python train.py --vocab_size=8192 --decay_fraction=0.747 --dataset="wikipedia_en"
Each number is 128 + 32 x the weight over its row's rms, rounded and kept within 0 to 255. Layers, rows and columns count from 0. Numbers have three digits each. The size before them is the row's rms in percent of the matrix's.

# layer 4 MLP down (transposed), 1536x384, rms 0.126, rows 1391-1398, columns 192-383
109:075142097118165112096114127140097136188130103142166169095159111117161136138067166066099147166148084190121099160171115097075149134123148115154063139097128148096125146068132152174052051138127100139086153160139095091110155124137079081108140181124127148144127095073122145082075145144129158134074111150125113135133128154106125085114089100107149121126137179121164134115083137085125095134118146099138191126155111056099170086157088128106150105123136168148115102120114151101119119152119119103109072129163119129073146134189114152138172153092134092120109219126114137151160091087126179089
005:139156129136173156135132130141166125121136146150133180125137140075108101128113153120201143122093151178123178154140108129102160074061097156178130068147144118187121116084137187109150206144142119151137148155119120134089143200077125107142137158132078140143160130163185183162112119147085117116133112157181137128142144116131087096126111095114118156160089123113182095037114081091132149146134149081166158151124088119120102112095163153142121180154136148135147067112126103143119108075115131096108087074133146194123177147146138178112159157093140133051136152115110158076097139053141159104
026:151086107151119112122124133166202106133132150187116190160112129119157156107070131128112140127169140101115137088211098055171134130020059163125112167114160171089130129105123117136192128119100149123093125156116132100067128173104165113147137119181061156123164107069151099102139156165091141113111124207078124130090091175154183028129144125089127103170137083092122103131104189151176080107148156121136099134107092109121151081123163102097161134106129145186073132111115113145095125098133140120135137162128109133146128058177125180119160090105125138090100148102071119100148156094173133126
114:122151154139160114118171174080201174133128126145105115120132077160122078121137135146105055121137193163101131124080113150108120166149162135093157085104102090096144174175179141126075163124153149054132125131117082105134095117138115125067118113099087158106062069150134078110130130119115108145194109119124103158071113166122152136157096163098156111101079146101155100144117079132123153151093095102144073123157106133135091128095121148187133131127171119166131156127149124046124128149108153123194143139115065181146138132112163143111162079122120203099137128117090125152142153120076086132
123:103145146121130109157184199096123061118192165113185083134136116176141121131105074178125144164127146089136132094133172126131193149132179143095118129083107123101106096100090144135105180192132133205106153081092177102109120118122131135166085120125193231190134171188146211126129115111142064114141166080108101143122131164155124110132054175118105138119100089101128102152057142151137114113121124127124114096133115128087102142179150106145122154067131118135098088124163140104094149126130094104152140121148137180215179072097137113193151121097120143124117135134140072122143171075042143167
117:080075153113115147108134099066167129090066120152120191093096173087149097150103145080117136114125124116200102159130175116153114122147105142157103114087142124144112093150170066194123063162132142182154150162068161097134063096175155131172138088104154178152153126116120167165112142157137105101134120129097182122102114109139132164145114148101106127129097115124146100173105166142053125119061118122184115124129068143099110128146095121126156152101112109112146160172190119131114096082101163139119097143158082123151127126169130184158186148099112050148162126102201104123140079106121086116
030:119101173082143110141168134158138100129138136183143127087119145100116120084089194014114125146109141144158209117116110111056111138127132189139111113187135148163095125121095170166133151123141131094144116105162147143076106130004145163162099105136115117126139080174168158135105136120076116080063110139125108107098094117128098105122080173055186107102101085089170125132133133153160143111119099086140165083164125086151111133130108115089113053167148113161136133144050120140138118143122159121112134090110156150074115142155163209139165143112145088078145181104119164102157123039077197082
021:107126151147135155127234160190122127077170124148119125131076129166107107123060142135130167133104112135198126117088205187084159112196103154157140085150176147157080126137102086137142131145146120164099171097139135113099135118155130132090138158124171122074120117127145108159114132105053093120119078164104113150104180124118138093083091102111135125139110152092166142154119136143073084189182135112065178072157122100147117165064114096143185054150078098166169150152196104136078088115102134164109141147115123130138112140134119185149165177068158141072082124116124147183143164096144180107
# layer 4 MLP up, 1536x384, rms 0.128, rows 1392-1398, columns 192-383
013:155154101180079115114123129101093120130138117094114078090198112164152206158122120089108133101125113187162054147117158146135142131175141127115125211086153130114083166176113087191099139167131140093141102115133171118099120107128103154145165109137081143132162141125060183110090123107175112135152157164097109103136138130159154099082147121150178099103169174137119146141140097134164112168184129154109142119178179181091115127128122115108137133060139134057134132135101138142095128173215137149085181113118099119134091149126159127161097114118105138158103071094166106124166109167126104130
019:101096127117133139166126174120148148114232122090189154076118151128109206131165180114138122087102125134152190169066093116093154114139140100117122185167136063117124102120091127169130116127141081109205099090153127166148105130144119149102142136109095109154139116102061144115146123128147172076145147090157077186166130118113124147083148114159154151066158140137105134157131144144143196081093107130107098112133155083170105148115129146179097133103164093175188120076171108150152109127110125079125157204175130143101089156134158110125095073143105163125098131197255141148139051120127136099
107:088116143157129145165146158118181111068154090149151117111168113118163085139135169119099125115086188155138131152148142126079085146132066145144163095094135134116131118123156139166082077098142123134142099172107137149097123095142116132143082145141087132124163116138100138151096128128103150089129155095124159132119135168114121168116121148149119115090093174116174102164098129138135128126111193114117128125185097094159141144129145174146095124215137138127102136190176134122173127151137095079142142193068081034108173136083112049116108187111066172141083124095138157114158099135144085177
101:144138101176158062155104100092124112167112063149170050125111065108124100118128135121083136147115157120149091094095079169122121094131136124139156130131156193137170141139090082130177113150103149181142121090123149126125104139167146112081095189135120144108125118139167100096065172147104115104110247153142111133146052142126104067156129114158124056139134157106133136138118184109190122058092065130123132156086096174144127131123137075151176112134167107127113168128117165106122094193162112131152098100106144089166153133081119165113191093106089153112113156122108129144134160121144142209
114:111176148160143121103088158071132130155093144099135120133103165180115065101115116131136142169150140137169147161129094127127108032150151162119193159135076164102121148149118098140109117114172108158117174198071095128126078100127075067160085156080079145084133136092185171122127106111146147117102076073153114130109106146105108163195136059167126143144099147159152106070087089082024113154151138183118083175128096166147095129098072109181138102070124085112176135121103120118082086155185141058137134115129141150148149109139112137121167127097109130129077129118136129132118085126169104155
026:159178159092127135124127136142132115083162148136091146136130106092142157121155096113111114152119129152110106113133118168141104147143114124133200135134152076114108142164140100120127118069116122044191129034136115191129152130119131089125144132120177082190177083067074133073120063086127131121174106114107149112124154136125219135176147130048224135143117133143084178124148121154137145141076142108074075184109138097081157152149149115104132162072153052144195091114112107137148173136112123117178213106104128150137099154160109149167132122152100137174112096150152117105122116147114089141
028:126132125117100108140113146105110169139149160094142124055167126120103151124102110137148089185122132130108183125182114113054102126155148063099089138140166126120109185122149237093119115132119106120148096085133122133137094132137071136113138127080135129121131073105119105151148136096172117135146180095117152191206092134109148149048160131131134111119122137136172129119171082078113152179050088241131123130160141131076177182164164116113098129146092113085180143123087098112154059236117120123187099122161123076045152132120147111131074109097104138083198144101169136099063111150145124103